Part of a small language model's weights.
Size: 10 layers, width 832, vocabulary 8192.
Architecture: RMSNorm before each block, rotary positions, no biases in attention or MLP, untied embeddings.
Training: a variant of Adam for these matrices, 907M tokens, 13837 steps.
Each number is 500 + 25 x the weight over its row's rms, rounded and kept within 0 to 999. Layers, rows and columns count from 0. Numbers have three digits each. The size before them is the row's rms in percent of the matrix's.

# v: layer 4 attention value, 832x832, rms 0.0231, rows 315-319, columns 640-703
# o: layer 4 attention output (transposed), 832x832, rms 0.0227, rows 315-319, columns 640-703
# q: layer 4 attention query, 832x832, rms 0.0282, rows 320-334, columns 640-703
# k: layer 4 attention key, 832x832, rms 0.0281, rows 320-334, columns 640-703
v315 082:496536536469485500496472482501506502431501484508485522465464495545505512561492482526496503541507519498488497488531550520490489538501482520494481523493524488502545505521488505481533479502457485
o315 081:489480508532460543530533485479462518492476524517534496512460488512495471540496518471468477517496434512471507479444455505473508481524511490521509499472510533488451446529479509526486530513465490
v316 084:468477491536474527509496496499493457521431515465496490508522516506544472510460508534479518482480489514476506500483484492525514514496513504533461522487490487481501508476519558494459499476505453
o316 083:483455488466523477496486522465461495492540513485487512485485467461477514479516478492532488534474508534518484500456487493494488499496520507483509490498511531510495501481497511484474488527504491
v317 091:470553483496517510474518491505474512519526508550509485512555502447505522458492521475476525503517509458471507496548539536526497509544420446470509508499481518494538497480503480493474511496486480
o317 090:516456522464490503514511504532494495500498533480490501487484532486494493521566542503503512486463494496500518491454467489481512441481501532487516520474492506525483506516528531512516505477484500
v318 083:555468533529467498527508511505501516479481482456502485488490429478503491491520480473487449497513483484533470503497477456521494516438503521481501460528551490467494503493516513513507480485568555
o318 082:465489466489527486509482525501502508489486514537499524506471529537543493543486497522473467524502527474462492490536466532492491494530514531488484483506482480532503529473460492517476543502482491
v319 087:513514499530478508524519475496501482456472492499502462456521597460469484468499523520494494558488510518453448489453510534463491505483521514456480472516481555473505495514511518489448475484522515
o319 083:508521482477488476521531521538529531507508496475511510522510430523533522499498527484543492414518499519557575475550481466508503497477489497490466526497501506548525519541484522506507506535519480
q320 097:506529576475481529524529541498458497467562475548500521525537528487531484492504495493434464465521462523480501555477526510507500508532518509495475493518476544520492503509498467492558540510491486
k320 094:489478471486504522519464532482475515465499509495500493495474455504522485508528469504525506478485540487516462513461508475482524500520516547545506540511496502472527490456491522536487503542564471
q321 093:497511475507495500526522511480502502511523481506522544502484505495495473519437528560522514516536519490468531518516491494496435561519514458469473462514462471474497509536478515483495491495495508
k321 098:487482490510528458517475517501522465448482462497512431498522505526489566448534444482548521509500463488471516469486424532458515456509525537513523519547473511517495489493476480544479508508483513
q322 100:477544489477496515485548528483502523526498467514438466528536529525538515504511481492465526459491481501476492493519494541517531479493452492535495526508514526499479533479499507509536519479504493
k322 093:490500506533486509472499488463554488534515505523452497445454482493514460524461505514504478494549513486503467518536482528496433450494464503483497515486483501553469476495511498461540507496471459
q323 093:545507542466506527484514535512507491460500527532478470523512482529516538514502487458491515536505455490462470509448523473507506471522491470535521541497483472506501490522470518497547515465527513
k323 094:472491455465492469516503542500481509518477497490492490448504495496485517486530510476507492509493533531470470454534498466481517475547529575536452494527513487482496522521522446506487509498518505
q324 095:541458515457509527483512519484514445484505539523494494489531472550526533503526501460522542528471469515522511500507546488492513510514489475504483517487526534462539507515497462517508529518522545
k324 091:521508475471482479506510446511490498515521483478487498542477470502465455537537497462515513510517502474494508477524523504528462516522525513484518479521486507505486512496552515524486486498469491
q325 099:497475503517480455484464465492477533532494476453486542498450517468494488494548525472500519468481537518520469483538475497481540487484502504527477505524513525489467491500538496512485505479477451
k325 092:531532480477526490496488475488477491500520490472511525477518479483484495508520522507464487484517494514492493502513513509515498481513550502467509486534497530495496474513522436509484467478485498
q326 099:497506508489486488499507499461521474478526524480514475480532490520468481492487455517520500523478477500501525516476530523558511544518504504490487503502525458551518516483470537504510521493496574
k326 091:514511510489491565503518527473485522490489510497503500521490497469512481500521506522533529545504457489509564522453481505519519500523515466509482499488513492461489506520502475463480527565505495
q327 093:507495480517508488528481476511459529513547471501542453499485517511528466512517499473448481486483505507519459500516501525481504511482500499488508538489512513507483530473527480505542471494451461
k327 095:490494474513485498467549499495490470523487503467561448495515487480436514522556480501447468522494518507547422477557536502469507496502504508485509465559553494498563502483504475494513456479506489
q328 097:529532528478487499459550468502526537513469459505513520531499505490464524500483517543505487472523515506488526530542502489454513520469522504440493456475513536495539485534514495522516489481480502
k328 084:461471508492505481498472508513543489477482511531520533476528498506515517516499517529493488534486481485507486533410488480438495502486469523495536486416489497526535479512497469562449519478512526
q329 089:513508522516481490502517463503522525513516472465532507550521516521481525512498523506520480555510507495472517526508480464492521473463467470471482511486483479481518451514531518491495493498482502
k329 087:533473501472493487499510519534470513478461504526527467509501473472472498488510501505457490504471470492534490498482483519499515457550466516506485494442521481485467474533500464529485507482521517
q330 087:533498477478471507491507499523487504519563459484505472517465528537485469494548514462462437483523522488516494511527500486470530507481536483494473493465467485492499474493519506559475508481468455
k330 096:517523516472486508481550459513452543482497513474549519535567505484471543525532482470464468489505521530506487467515509502519472465509497517498507489539537506519538539511503503475517476490500473
q331 094:551502542524506494501500510477491488543474496504535528523515460496495506489494480495505469552481479506490481528485464483516493528529516507503492473509514470467518492515542483491561518490510512
k331 084:535481527505481488466527529514514485513518516535484495488517538497531487521459492499478469489458473451512507487480519475466497521492492512522500492497536539503495504527501570472475524503480476
q332 100:487495542541555489524494509454474489494458494481520532521528512496512536477510506537535531564492504500483504465501505490473533504527523492452509500502493506446481480519502494503514490513522519
k332 101:512469541473505477515487509469490522456508510505520498487488496509521501460546504447517498536526489479518493494439500507498525508506537467494488536467483463494458507514498499445541486509526561
q333 090:523512498486497499559525470464474475514515461482515486498488484538514490473520527478502491492524544509441494534520473486510541489489486495498477484500464507489475442518527510501471484502493461
k333 105:534509482457503519470506467486485547500494521472551522508530501502489496516518478489495482465493518558494491490535548554522483471531464523511499514493533460519488530512508473474505480471504511
q334 090:492507491462512465476467488455508501497537487496490476476465503516478492516520523502483542489487530488467477487497512532531454495471454497521485509503469536521517516496478519519483458489503486
k334 089:500489494519472524491518429520560477498541482478480458487474506485467492486487488499498546521501517494487508504478498546500486498472523481464458489495521492561484507527525497517532434450482537